Each number is 128 + 32 x the weight over its row's rms, rounded and kept within 0 to 255. Layers, rows and columns count from 0. Numbers have three digits each. The size before them is the row's rms in percent of the matrix's.

# down: layer 8 MLP down (transposed), 1024x256, rms 0.0479, rows 948-982, columns 0-127
# gate: layer 8 MLP gate, 1024x256, rms 0.0574, rows 949-983, columns 0-127
# up: layer 8 MLP up, 1024x256, rms 0.0555, rows 949-983, columns 0-127
down948 095:147162197171125139151133124147101146121101134123124199121173131196158124075164181152145108150135086116107131141065119178178119119151133184069112095139153106080110102133138144155109178184140138118107163171076134191109131142090101150084136117174096183130147088167156150094092149155107152160121097115099176080138107111151154130180154192138160093083142103145141153128146151098067059149179
gate949 106:078126132103117166164100135195137157085091123091102149133149150125114145113176094135135111142075121103155110168207153177105103140161139087144131198165163215098123095129139058131118148118121108097140120157136136112106092188088111112112087120073106099099132130155138111157160103127089150077158153137114175174108159170126163153168181132199104102141082138151129148146145100115215093127116
up949 101:188115162136119089088085161092134105078105151195137180141163158111168101145134133120104115061085101085158102099150127166116131168137146142126178100153155115116153103137119118131144150103101165157126093149116062110160081140160100097140086091112081065092132140147175150125136087151081162096084100139094101126140116139158130114106106105127155124110155107128130116137155215107124160089157
down949 103:107110150075196158114136144126102183200105106173078148190098136118124145159123117133160144106169077175141083172129166166148160119164094098134127142135166175097122117069082159157130173122124113132115151133135128127137124143128145152161098126138114123149122117143120155120163137090121127106112157098154056120209104159118137078115140067107113074149067089151132129055190100104149123099045
gate950 093:073054142120112111166178164154146192134107167081138141190129085114116161146059110129104118111139136114132132172159091126112145196161088149081127074156120152138112173112244157113133114111160151085113141096079119108099137171132135117105108116145161154063118155100136073131082123137113085118148136141118141165184134112116104169176143173125173077096107171100108150163089151129175108122140
up950 094:111168109096118121144134138130092104098100159147064165133135108171097149097143171118180122119119164123116187103151116191178162146112141132138168155177094153122155076121144143146153160112101180142133165140093115138124162166100176111126108173132143136141114152107121133121159119142117120160160137111164137129133109121195100189131152114104124123123165136137220063175158151111078101200137
down950 096:084137143142089127122140166139195146131086150156220179149075096106072128189144075180177128122110112100126054089079158154112139136120114161083179099098091119090063088161150160093109091183137193116120131178131191109075112134159105111149150093101160171079133089090138111116098140108107096106080133117155151133089095180138168156124150088099124151120090064156150168098085179107165111156184
gate951 093:127183154126115134116078085185128145101113139120203145118135057089152123078171140116109120126235105152160133100132114125146104151090118150072176131178131169134169102173093126107089109145110134134108148117090160088187091102117108099147162112094158109127154170120150112184103122176085107123143129082148117106217151075196079111101200082139088178087092082192124121095102088176151111144158
up951 096:176111043140110158104139136069092116118150176172150145142133104064098160120145120091149112155135085158094126099143166101109158081207130123118099100116148129137075132094133075125129090155122131113082106163150144116136121161151152179098151163153152122159151117147106209160128164165166139118082137159070092126119035071089184145171157141156168125111092109097136137122144180107103142087106
down951 096:111123111131160140194130152169194095108115086109141064087077137131169164069126130148166155086079119149192088097148137107061095175143144159145169139155138137088126134107141141119157127160154187119121130143137159136149186152179125124149109158141150086093132169106104115080097102092162164102116170152179147129110109199128143147100081121125127137150143071141171136173114146098091204151119
gate952 085:144126134132058160073093143133142116131126151121095150140192029088164176151134163138138158131138099119124083126136117169111102090129130118142071136128129080110109142162137158062130114175223109134076120141124090180096182118107101098131154203063143116192095117104164110111098139156107160109140146148136117144141053121069130178177142129086098147076146186120122152134181157094168178154111
up952 088:168116158135116107085103119141129158114169159104132124128167113151075094117118140145154125062071157064133137072158073191076163167121134153149119167130156102125107152187135196111044138121132165122107128139109090095082073112138133142146091079168136169134097093094143077184121166127144102099104175113127107149091095155159170096154102125200075153158086178121191114099150151126153199168109
down952 084:087102123154194157125142110144103102155130132114074095094109156067099100144106104115145121153091121115154168122168140125129120143198104137169198100092118214121117156164126123149103102068102105113150113092134157130151129184122080076097134132152148130066139142130106161168148067155125140121130105148122041133152144146160079122094105096134105105158154169128087116148152140149104117130125
gate953 099:105200102053081225136099080139093128155097132133049102183052066083167087117124136124124188084133136095078166137170111117154142152118106136142078133153120112100142113093117156139102133154111113089109118150107119148142140128132125131192125161125163138146144122153165127155072122119121160114185203104136060105164166135161110095197108134164137103170178083180103115114171124138138124085156
up953 101:112137129168128091096138095167080065143112168176052152138132152147089105168138115110179140103096176103120104129080145139168155087121139135136120086125095066099183129150132133134171116116115082080120065115147172110199109126150107104133112129133058103054147150133056087166121110091152125192086157098126155095141106153131146177102074145094102112116148170161074117165147147114163191142103
down953 102:201088075165140077107105177165103142114159158109176108137176142136130118155120108133086146116095096134134118112082089181182149164097103166153154123196115133150143102175116102102136086074129078036108123118148111151130171183031100143104135108121134160119145166134128108106143081136101111167189102163181154136093146108120117157117138125074104108133108125115090151119113100146193195120126
gate954 109:147174077147132182134032090118154131113111096140159153155124145107130078116131162093193157145112168179161173138158140109104152123119093154123163124111134173078138165108080136104081094118229096164113110131133084178065068047099132092098130103171096078163123149116162132101191135153136145159154212113219093088134148106156127160133089125147123118134087080142082127131101132082112114159140
up954 107:094145105118123160129161153066145140115142096159145108091113071108146123115120176103114155128171127155132087165092150158139152160167085125020124119204169189049109143139158109222087115106159187130113180134128155224122119081161120139136149181121157157115137107099047169118143117110197103129107165157127102153111133109164170115132136067087150163174107097159112114064128084156119117122084
down954 106:136125110085086127096130168077121119118131097125149112150084098135057087181168083149154147149114084112050188091103155100146118111142138179146124126097135150144106153057139108082111164173151141169095202142105119161108115169142121193114098140115122142113151154055229121154122099131125110107110073150088133103131155084122162140119140165203109138087147114076194047153083213122123199133131
gate955 102:140174151096127156135074143116119088148156119167128094219143125116131146128118120131079127079125146193123093104092126136125187086098122149114126146162139203134116123069111172113163122167132136199121142203128094160086117114133144148157153143125142103156163106111197125145113133123102116167188143129148161131120074156119098156130190124174095149122147096137138129091144118202080168124162
up955 110:137167166153143204104126188111110210119089166124107130086100138122143145128104131098074156150194164102131110189111122143118075174192085234112051103169165131090136106181107149221151177132154134158117129131151073115146091048134117105166091109132167106153146096146093125135154122148194097165135146156120099129138073093087117153099123169140124135093141142116169125133130087122056162122181
down955 110:201159198056124123166151133101072159096113111141151149128150140137180142090121172107103155111155159168133148192071083107133172104159107166139126108156123145083065055144144153146122144175146095052142133175128053159093095121064112178118108156117134072138089122173105172164151105137143050098147145149134114139177145120065124045126086149152104099117133204126077163123103122113090093128124
gate956 102:114112163147139159110104082180067136162134120157111093112149097069148127141117132108102102157112153096188098115085155082095110147171094137101204131157123145113134100116118139111132131086107160092096138096185118144154164145155145128181129146117125121162106093131197093138131107057139187212129154136081097130178119135173062182126137101110073097162126135146129129123149124166152149088169
up956 099:116154098097091132160186179133127153140141158128105178154140155173131113085107133017103146143058105103098104127157123114130119095093133149135159101142131138125082153113145162175139172085142161162136071081191167097142162169171107051156091106127060160109168151080124129120168138125151163081091107145126160093180134136112159169094157147136108098135097131092168152141154095130165133147110
down956 101:213164132055108083130101143099151164172089112170155111071099180175108146110124138142110107167122126113025151125211099133176130083114157173172124107159171129115128178154111127118110156132148104116119145059136158107120134168110141089105113100108161110182100144175163085150150136168086102115126181155129096125163180118084129160090148149142157137106083121078125111197159161115099150170135
gate957 098:140065127088116136148153086119165143136134101162134115126144107095180145214134128083141062118141154101115056108079195092138136084116166129103196161153148094086113167144137093169147180136112175128161086162118081109116115090163168159087092142140179108156095153117185078126126157049097126179142183162140172112185213126168117129133116141120154190106091094081072167138120128147096129150169
up957 094:134109088089154153140133086142152082167103118161142191178113136107116110085120108222172124112141125135061125116117138111144221127038113105125156126109110123113128060141079138114117118155057140116153151095136104136189167094115100158155101175133129069130190165123082086153117162108133036144172084101156118142109146129108083116102096194133105138142167156138131155141153125140134141103117
down957 095:108121137142140101109131133117134124145157091143129103141195108131122133153102149071140129151126144087232118141107118149092130138125248143092147124138195139123151146133142138156124156123150101123152134179149100146145147153118153147127158193085158150077104162159186186130164139129124190128163170210119156156101130137046132080093146072128083163181148031142074139093120088114142123160148
gate958 100:085151117099114096106094154073186143139144172128173085097107121088129075171138126074121129063119120156190143140168142130145070118118095164122157145148102171125118100146141137096129104105111098114137132151173101130161090130160123055133049169153104076136132119143119118118149124097138108083076149115131132108070143148135166157083126132169126121169152071189139110216079121161140122077128
up958 098:139136135132086064150117166114048120111142129150139180126151163187156143143133110157142112173141103067126110079078234174124124103161061095060181094118116127114135091136094137100144152134137112112147097124189128138121152127129119134158114195112134129121133110175160059144163134088118099155117157171154124089131179108123150150128199091079133170106127108096161129105064124161126089055128
down958 100:133123160094145103075103151101159131160105105130153124108192127044157070172146153114143125107128109087058115151114133101184135116147103131102119110145189116202137131133117106146177132145129133153114137156091106085162150145150100118129181116091136106192160111110159151134118103073099142144230114148077077146139092117105104107153108127046099169090116084109081109083161116163091180120111
gate959 099:127100136136166127123148073114113102128170108107131098155092157154107131205143110161118112077149095156128108138115112117075144130046114059112140197128067114118201161091140120136098099146115184177091134183088129128107165122147182125154129111082103116176146135139115075083113131145085082092126096161187144102105120192198114133106052149143052124136090136114159111099092139097137142083120
up959 102:094118177115095117112139100119131122123136129120124145150165092127148137052154179154082108074090118203061174114119210176094126167130049120099117111120121125134149111088093135147105195113096132112126070126098150164124115067166057157133148134125156137125147143158118186182142134157138113076127186188112149113088083165149163153154063096149146130159155149113153179104119179147099165084125
down959 099:139090131120140104156178164159116108121131182134140164137177081107088135172140086102119157147169123050113152115132199071124089084127150123200134143130152098123160124167096141152108086088100107133115183157093117146155098168166149127111119159171117128121156084135130042125119072084111111094089169157158088114178084141163193143161181189148147165117133095103143080159130108129110121116070
gate960 095:128133145102126127127111137169168137132115187116091165143121158101112094098091146193075138099120121173174142101116129132115168139100130108164136057108156176115119164123176124159148145132155103240170123141136089155159131148134074123112128112112162120157131151100166172085095123155092155082144119193126101155124125144132077119130099095141093215070155117108117116124141152063093163131085
up960 099:123142095104091137121105100161106108096102162164106147176121104173100125144160096161123170154114086136203096112134145130118086111178154190120153076107135103129114125098146067095170154116093128123101101121040142196132152128183154080210134088092189106118153104120137091144183161126159104135152055129139183136132157154161168085125146089067099143134177137158099090141176139141144172130092
down960 097:122141115136174050149124164147180152129170130132122108161122145128106139105156147145106175131064185116115103104105104046083121130142178147067145144126118126131208113149115123109165106176124103093135115088163103088155131124141152107121119178178082158185050144172194172164082062082169100132112181128151113108129190127173165166144161077111128080134131156149134056112094110115134109186129
gate961 086:147086121117128099134150127100122113159129073155169111072078101141098093222184114100125142093125148167135132119190169122162172156149110165093173168143170126099144184141210107126122176094182120100137207198137104154165108209111110121135093096119106182123138121108058088136122155117200117120099139134126088116106106127104126155158098142130119148110165096069104113110168171095136140118072
up961 091:120084137148085160121111070154132086143091086107146155149128053117173102112060147166167147172082143121088164131178122127153168157160105119213170084180159161136096092110048148108078082155147128128168160105120126154069140154113137118111110098097151128114174152077078116162101116102114123185134113091084102078130114147060118109158100106170112139102133174148135101105137148133090130133140
down961 089:113159109130131118116175134085174146164162110117168175108185144175127133140120115121127074097176142121156126179106129169156111079139180140116120085129119180150157126139168099143154191103126131095122144129168087089168109101057135132094155105148129170072111102123171149159097140090135168125145110181175167138211124113167124167103122123077110138117165073096206165151108116147168127217131
gate962 099:132121115144097156133116127136105094124165170114126141097101128151127157114174159110109119095168109143092109130153146151148087179120090118137148176107108115148145128141122136087172129099111203103108177063162227114144099136111126071092136112097103095165119071123143165136155109138152081129174121144143109174168144122084131124116121073142118132103149091093133087212068150078083148114129
up962 102:132117122156128149207088121100114111095076086166146122155095142138103154060128144135071158134150115148068172106177147084157110134196157084162122193064118054138090163152150113109087154089143157153099162130128156106138102156112100077103179078165101136107131122100113116144112130077107161154085162169129141154153139152072135148143158140159133128091147130183123132142138138086175166101127
down962 099:105063140097052114124109059169105146105172132092116130112105145059137105159099123192074130147206090126158093135149187132088144150162148078142154145150114109134120141074132085163125104138126100112119115149179147093155069141129127141123113079141151083114144055111075131204130079144149134129126149129137152144135098143138120089123133110130089137167127135150118102093090083155187114151128
gate963 106:115158147130111156154128152108134121114129150170160152137091145124111101094086123137113190135155205084144181188131113116108144177107129174156145179161096080112183145157135187126107129158128163125095127160168119101135146123178084128132132115135096121150136129076160151136094104145112188113119132116130146129100153145100068206097169147067120103176149117143144120150177116155036137115122
up963 102:089129117140085172054085148102124197137142103152135179112128216121137162053121114167164155063148179068121178145162071133121105142095138133075081110104166085114115102187084169143122192108099106158084140090129143053177113105116132142117198099187117143125146086189147126159134117110104144116084163201134148133150140124142141172106147131062119086128161148156099177199118111116046136097178
down963 104:178142062123123079096154102057100152161162108145159096109078175114131100089089127138142080143162092170102115153134073218173155144128146180144126097159186097083155109141141147130131155160133097143084150097085165121113124164123120132139131159136144144129129122111103153148101132044175097109103152164058119178122098171153108124134134117108078179166131095143114128137054158065117118135103
gate964 099:112110170062125143135123040146098084094037134101074133165125067108166100143106123109119164083115150090110131144120167135120181167080054140172078116112124107117151114126126152114136186122137169139116146107085099157134136164055079103126132146182111133156082114101180104129145149113162121168108132136149152149136150133174152147135084127109141129091082097191106109139098149114122149048168
up964 103:142124106048140119158167126133102090133145058077133116108170112090072158128145117139155117104135177067103120098137138094144198120138068124145159029094153130152097191102065177112115137102084082138182150086096146081144103143103124145153135108113149116090124181129164104193088152092063101133171110185180126206146120123178110128113088124127133158134139138135093021102141098148141124118107
down964 101:165142109156152185112115121087150097123141070096126168122159159125147115096156150132140112092146109149109113138176074106115134127136119088083157101104109165175090189123102142110132133119135147097149113112182126109141151125095124105180156088063115098103115204145094177149093131099102165096157108160123195180145117170114170134159164127120099126117188059101129106045110059124100115131112
gate965 093:111097172123136115118169174117130175118143228112145119132159077113112153160137169122104154117121157134104131164123163091053150141085117173131123153114171146134141077137184137143095161207136099162105089109089135067108109111071119191054126132149135107080062111109141079068132084158090100163170124140115127193136127085087094130123101179125167182094146159118144139109086220123090150088113
up965 094:093134160129078157140135125133092095153130121152061075100125127121122142156145135075182092103117171084178178129140121129148115065090141136138093103098148097095168204169092183118103148152096127170110153144170152140082159118175153126112135094130141116132159095099088133150126137124107155127136108189120074156182134131044176117124157127122135141119128120123101129071106136124141157162141
down965 095:161081152126186147091173044129139109184091144137129157156146143138144120104125087116114118094142103135144081102128168108137116172164156112153159178142119137165149086125200149177139083082136092090107115130100126176171051148060122110137082163141106154171089146110086099118156104117134172153117161110117176164072109156169164110145120190160064146127162156146118123166118157164118098140071
gate966 106:050154102123147135110121148121126135173148205101089160095121107087054131138153139183097133148177149055142127146174157155136139176127143106129120129088147131153086086168094132111148116180130162121147088162124075223103167138082132148183075064116106125112094133112147138153081125142123185115169108093096090150138134080179041153135136177168114119145126168091116161164109146137134107127116
up966 102:132108125173151139110159173026148085161118130151127131189120114167151158122095119108120111118082170181138153135155109132148107135132132116136085066127146123105125128142126131058113141115105166071170154129103104119107105113127145152169062128133105212127147107203130152124142140122167114099063172105145098086130125158175128130075153037128148116183200067123213095091126132138167096175077
down966 101:128129132151113116174128100096163145146155164156122136125168184189106078129122170130105047155117129070052109162121141131083107102083194106104085180111099119176107130079137089099145164178102086055146134155212072142155128098156121133140155073072151101081128130106094151141149183126114101182153160152092108136151130093134166138157102094130114165135094092160125044100155135114158170116161
gate967 102:128148153128156184141111085120170106124077098139101131149116083113181083113114147179108100140138129146138185098102084114080176145116087165127147149103112114122123130073152067160074178160115175114110115158046107092109138125106160067111142126147117203137148181094144147124163163156099098139153192176155129129049164194136148102131142124128079153119098103188080139133143125147075110107147
up967 099:084077096112076122087119133152136152109098189108133126115161094112149134131138153103126160130128111117088123106141214226152097098103143109156145186134080142079154101105124143141123093142090148174084161136131102176130145146058137164096148094113125122140112083129111108130112115199123185120149064122112123142185150106128039169174115170109090144129130122105114161121133178069189168102125
down967 100:149113098086138125161137130069125146157084055131090121163169124076197138091101127191127123181164117116168164164122188134146089157130120146149126191134139128151173151106140133170096131108172147115099122140097101139098081115067041115121169124090122112160097142056091093120140125152117130122194097117139077114118145204147107082092128095153112119133087121192061141103131129129127099064131
gate968 102:132147157138096105138118083108086148112129132108113126131140083146111137126131101120169151070124138103180091125118095129067136192122109114122134131130128142113141139138190094086094121090140090187113118059128172086141112220142084150097135149072093181145186136104133136143044190085103175118202133075138128103168113183157102149074115134116126126130147168094131142170143123178150144144179
up968 097:121108082150148170102105164214122140148161132083135126128154089129175174106128169113134092180175120097149129135118119159138100129160128182118152114068162156193111091130127105139114121141093125123132144095150151174106120143152127168068135118104161110085125128175162161112076129130092170097114134126130137137141150150121149127109080177181139163123130174102111081077127151073120147136145
down968 097:066127116086164082165115075132038103095143113152146163140179128155178091167110158124107076108169153112166099161149153070103111124117098106091129129102165146100174142094162146074144160085078130110125099151130063100130081128111130136144093127123131179166111162135180128141150087097091154065160123118148117139119122144164159125172165091135115154126125070146139114063192090127165102151075
gate969 099:126146154145140089159126117128169093120128066101102083088129106116159110122111137090160144139137115123096122110125129099134089174142141105120177062134079164102112088134134151124148114118100087148103145103097140154136139123063153076156109150172121153101121164103097159171111099134099109131132122173150136173152122191134128107124128143177159174152193145097110108066111118194092140129087
up969 093:127114131130114093151123096136155091107176137122181132060168063120147112076045171140152170144121159091173119099122147138141100108131108142122198115131165144181105158117150097085162089106101108141122146165182159160143121180112149170122109118104150147151134169084068148113099067136129099126107104085091160163093144129108126094124150135082150123113109195142135089087171079203141134128124
down969 091:136118054107132086081081176110136100177137148135146128165105132138106124141119130106097106132145139138124139167126136114093164118150093158112168136104168188133136122160119086147117194180122140140191102090114117135126156089147111120136133082149159102130093087189197100112151163109111126095141157113135080094155180117129136165099132124126120141134113078096132137151153140037123127094171
gate970 097:098137067148141083063128158122123138122103085141119162120108116108137109108079218153110116110142123154115080116190128106108121128098120113145169122078147122129082122113121161092019105123172129106126051131126174069158125185109098136133171073076109128148100070123133187094106123131077140094069117115114140076098164141056110172113143118143110161118133121104150128143105119108123110119116
up970 100:162080114092127178143107183175143175150138149083207170133121145213085131159158107141176143157140174143153160098173068146114140104124092159177135141121168131119097104175117129092174102156120161129111149137119088136082171192123154134160062182127133175104132123096085103149080060170112077114120150163096135169160062123134120144068098090153096093083107139111107109078116134073111071082141
down970 100:072149126142155161095137088133111131114120112159113135108162135168128094058135121115145161125131109075153075150079135158142116103103111173149152134154147082173111158160205165164112107126122137160145132142125155100147162091150115160158116116151079081107174115181180132123151152122161101051086079117139089164149104150130113149158104122138106127145172086104088126184110110121151123064137
gate971 102:114016145109110148118067136141175119133089186158115164161151115161124091131143191123124166086113142153161160102100076107093137122130101165124179143128120164078093166115123168088139167179117144120077133105101087091071131152063139125113149159115139164127154098131120146183106084126136189076143147100169144150091140170161104211098159113191115080159113126150112065116157092167110116120075
up971 100:105135182197125146152162135071176095091115112150125147121145174101108105126160159108169089103162168140138118154131150114156119147153088110119170072183108154111152122076141128128177130098093139117151154094126150122157077082170043166114182108064102118152153137167136158126172138106135110073118135125232085089167159167149105125098127158151159148095068109064089079158150154097082173121177
down971 099:145183114155132128090105101097146108108159103097121213106173029118108119143124099105129148126126175084127147137080132115142128097143125031113146112152164098152110196133114137107126155076170134123085183080071139175174058108188159190114106162143124113118148123103196128149184154138155177118069150120134136063173171106169096139129164153111129104102142104167101145130152059085073090120121
gate972 106:154110140123138107181165078103165162155161107141168170130079107100150127095140088127197132110113164167140134172139076072139136114086138066139174200092116136127168134070148104082131140134233121097159130167087114112132109103102127165100168152170094141112117137149117078110087057115143154137110115078090113120111141164089134084109120100111107119113133149086089130164161076129122171121146
up972 107:122156069116081092168192152135114171095135133112134148157206087139130192105191079125136103101172082079142098165074130035097099145171125167114121088155101189166144105134090107096122093147121091060159111107092121111146119147135077203089142097116110103138115144098152146108042154177074159118143200175127116124107106147123135141091143148139147085134092138134135121114079195129203126132144
down972 105:055146097119107067212066143152134099120129174103087152148140123117146106108132103107131159104102171109119178119134131103161097115133149088162135111152145131206159108188133171082171108121155095156107106093174139103200095154119133191143142143153149151106116126142122168099112106185110132154143157147167095095191103138110148108092108164138137123152089104126169108108089161164194101170191
gate973 099:109107180104142117080090079094146133162098082099143131130141162093163089115116162146131101189189145143148143105080152048104126098148178176120082142138149094121164146111106087190134127087147113112125077139118147121148049166155099133123113069103121145171105110158138143115101094129146167124165146076094170165113162128150125101157120080132143137109061147140140150110156081063122092113124
up973 104:119119070100095165126110088091086157146128126136113174107116118164126128085092133089153159144124149125125149100160108169078157140158095135057132140152090153149127145169188109161119119146088146152099127098160090139137139145153149180129173153128162108093139120158136152166142106155101129113103164145072159160135084112109124115071169128147025080206162105157123087113062108104147158170144
down973 105:070129191169137156099086148183131143097102069139129142167063121149105092100144084115169083127121089170103177118131077136114097116104081154136150103119158076120132174098058175102111138150117179130129164103117130175132116117070166134221217113056109137099142166112172101134172132113112110151102169134113152165150130125092135152094099115133131119132111019165149143105151127166100117082154
gate974 095:166110144114155126159139125189111111158053084143146071084141102160154078132111136160105169119198129162102161152122127130176094116129159082152137123111214133114114096106082127128074175138159142052121137167073133137124122129157113141155135097128120188134151180079165145128127105130099178071158168140119131209096166091087120139192105166146141089145157132151076116142105133149147176059137
up974 095:129214143155198077148134156143153137088116144114188128073162146153075124136098172115140128138184166139156127079091122134172064144112137103122115078121139102141153093126107052169129174096094125058114165159134117087109117113113173111140125179155157164145104163142176123120125130090114107090141100092130116125146146116140133087153152075132145120092189167130125089144102175170147097152157
down974 096:185091118106090140125120147095116063115195121154098176172091166229121093174125115088177103056120130092114082103140135130148155173144152120094139114126112120179148114172082122107150128142148127113121128096062175139137143160112073094093176109129098131203135118096130129165124169191127137116146144173144193137151118125141141152156155131130148121167109128094156104141136134117148136172125
gate975 102:134111084115139133081084171151154103152140196123097130148171144124147073129156169152129086041157126121092104159107177130169106136094071156195152164158150118083113115091126120112144119179148134142095147137113079104084118122125161150107107144142168143089128121078112093130130115170141119174155127126201114116174133151097080113166139131160117082106145122163093147108161134121119100139134
up975 110:143110105090119105092117183139146131161222121124116109173092092134077150115104102141113152117143080159093104115139149147107079163103088148187078198123169106112149127201126104124099103128135119084157144126187091093094148128136175091152148139104132105144155146177139083079162181142082119185170090147200154167182155133107170109118170149151112100144181118114160169148085069092146155119086
down975 105:092114121087098135055108089124119142105150126147142148154173116109075158159138109150167092104131131170117101109140142088121187125113224119084085091092139160125150141169164155060079137135105144117097144142169139076140157083100206147156149117156131107100136136124142115081180121154159125107084062133156124178100083071170177131106097153097133124167095183205157112054097154112113131199114
gate976 097:138149162128122139124148057109124162172139155134154101127108099120184116098080123174067122162154110119155120154120144094130151171136065109143109185181180140147141097062088159091171109130174120120130069091170144131132076164146106144130127134088135140145121090192122157066098145113149091150115192126151104115134130168150148161149132139175053188185184120129161125181100103128123143166168
up976 096:100165140107125125174136116161148058083121206150103139115194113147147067115133129132115126101120176153181123125158100161104135178105136142135102095086196101089171140109153122130142184097083150119094165067180146165186108079144155160144171133136115090170134110073132102136115182182161120116115125147132074145106116123115085141153071141162117151107107144048137142115169187197068099145081
down976 094:162128092121093108115142156112158146173073128123089121118106122125125149097130103133109181168147130133078132156157148089166113110141181092120123138136122090137084153143099149161163068177123145118086057101137170116103111088146122119162110167125129123135163170177177162115129131135183138113104177113110132102113133135081166146152154110118081166121137120150119166135095188130133149122102
gate977 101:114095136137096156089085122142168099084154159073133129154109165131094091104102130140154136111113092037101114175165156132123210113150096115073109154140160080157146107078172144129122092104118220148108077104063090089124109123125107184151128110166151090103104107145175102122096082148182123189155144123106096137118159113151168116194102168131132123153140121066145144142081125108113117103103
up977 099:137168097151108140100142109183122138167135140095100133113133137102149169146105119103077175200172126160094164120146075124097130078180174122144157171103102130089134113135141132108128153106124138116110102159101102109105166091149165078155107146180104132112097143127145101126195121166171189116092159090098115170168116110156137134111088074165042153158142114135118183115098065167106132158112
down977 102:133097157137115147141136054139106080138139121176119138101153107098086168108127136171162161117178111136149124147114099125107168130080133126156127145091149157116119133122168097176067188140132135147114128113128140097121121136120157196165089160173149076143137153132058154128120213085107153108107075099111164101171161140103133062146066142084130157110080096129104153150131089070137155103160
gate978 093:213111152167131120152059194149138053140151133112085156143148113114138168144168155135166111097107115148122127156144124090131137045120125111164138095120097132140121097137115130111136123116117038070157107164094119128145118164115104118095169122118120100162091172116195109116153129185102177165138146048131080134165089180094113138111083163096116157148095130170111135202121156144137124111107
up978 099:136105143125171093129168142159148143126094114119151083089134102116053133111080110148112089121151192146132156115168101109139114138154091107104148111124121115146128118073194077114094123125131121147103155108138164150150198138120136153165172216093218146146101150109151177097200134138179200093131148124176163133121096099159146065094123057131154103128078117121123096092133138107153103158083
down978 100:113177103147088163167093141119079143136073122068102079125124160116123085126126175126086082104057182101077128159169145158113112118156165088192109084133109136115150135068151109202123141161120144146178167137108098130095125129135182107141115143104097165123125141160214155118114166107159099085131102170084097065125093112107139158125174135130100117131089075139145134080095114172041148094094
gate979 102:151109202129157101145072111147161150164115131131111113100107183159104127133164095125163104090086153096132174202084156180103127173115086127130157145100094132135103126128128104164160119133147083150133079178057055164146130141108062118079109078154167101135100123070152149148080092212152090122119122112126134148121141124116055128085106107173044122126119122190088178115124151116136141143160
up979 103:175104118146112147135104123108142088106171102111118089135189143108080165173129126123095124106169152141130118165099119155106124127143112079124129103130082106114183151116087062193171119113143101175174157124124120135190131128193161218137136139158219106108134161064102187135127136185110169147142112134189161148116069098141150108111081135091068105065148140125073167075128115164153167165086
down979 103:179097067178164104138106127087116143108148116129116191147168126132108156141153123116106132115141173130104088088098155128126158170100115179088126123100150137101108167122113131165133125111158182140125126114164152088114135119120109156152128206100127103138204167154138183098130131098144147121095146140118132157151112124182167131145143085059125082105115115068143161124095074134126131101161
gate980 097:173127202135130113152132134158131109108072075117151125117138175151178135116125165117124169158131104141130159135097150118089127188125145141099165107150115168139191129141109109106152144104102160086094134127151068139149093121061139061115120112105061094059098144137113165107093144129154179109097128124118165120101136105068110114093150120129152136073141104120111139117140181091127180173000
up980 102:070092203151049126123112110112147165142082119117148141119094137165159167131175096142131132128135129141123117092103143044098139130142123207100186099163127106155067153120091070073116146146108078146124118118122158087114127121089175139084130148037093140109142142144079151176102149133127184147160139143172047075176126084197132149100161114166103120139076149112133145136134139134156168090088
down980 102:188169100089144121132151116083151151154144123117106157129132110148155158110140171120098060082200093139108164088153139150164110161106113132153055154135136089118031121132142107109145165144068136135096132126129140130143155085116095112142101096100171158191139172142131164195161189165139088080116144095145129181157142094134136086161137119166091109141122099100167155159071096107075117159151
gate981 101:131125108099100150068131114160091118067198099058162135129157181139077141139174167178087076103090178074121106173125126136152166145138092173162122089115135185147185149130167094130129115135125182114128116154084117144125198121131126133122116137119108111125063113097152102093148102204081153104113109130139132152192155145120104132145066168075078103155082105127110126168098140074122153108097
up981 094:103156160154113136122163193125115136175108133110114068053126077129126162169085135113114103081198128143180141101122109137095118116163158202163074167092127119111123162080073108158090079125124081063139181101131142145124105135111139159185101130103191194108085112155219154171062164122136103128198183123137140123151163167132145085091145135100132147125149124107169104093147078144162178148167
down981 099:197084136109125128122107098147102064121078129119121158121133185180161124068114100120182150123079121119137139150218133094203113147155111126125171087053124185095121062091160095162110135134131165158132101141167095148141163128124179079099125157081090104147147141117144114165131136106089129094152130167131162116098154097166093137141130137135120141143096214144068166131085088118111141109120
gate982 098:082060083127131162157049146186184137108115155102074071164143127081100159141127166072154153142109120120152098095090165154111142153118149063120091064095132132081127172153148143147194190154104113153122162032123122130142134121105114079211136091114117134133148103097099126133150155110144129104099148123068115176135205138170168127167145153124142128126133069162107132131163109150139101148139
up982 099:128153139156104169128124116096130121084093094062133128113113123150146112134147113129024139086119157100100165130158114107152120127137067161157129167088157138155140144140125154145130145070136112088120147083112210121145144136143140108128116095143166175140188136148110130063157138055137141110110117099113098149112143121081192117126156110088124076059093111172143100152093190089114128120177
down982 102:118101119112156118098166109078095082098116125134160142142137146157168109130122129073160093147103082155159101135124156083161106102163149124181177188145151106154108119081131181122064104136175139075131090151141122111175078118127100107076133076081100128070099138104223104190116108202122119136156119151127160122105081128180132162086133134168103117090147166137179132179133177145145172128109
gate983 104:084110205067103113136108135121092175108141131127080127068083146109173102105148155097135126148102187125121155118180094170121122153117136154082121131182140138111135133143153122172124150154140146134143096148162068081146115166125118131126156082132157164160108141110141109091131094175142124169071144155094146139146158093177067128123165070096155125124089104139072160092115141120108085127134
up983 104:135160120129149153211116143118107148132094121094105151110168104157083180193113112111140091133111142108129071128115133086138193152060130141145095176084143155184140166128146121088146102069106168127112099136126096118109103175177092155088178071153179136154113130095103159120141178127122124121088109109094143122146108101121147183108112199072102056171156161176094136174107201138149138101113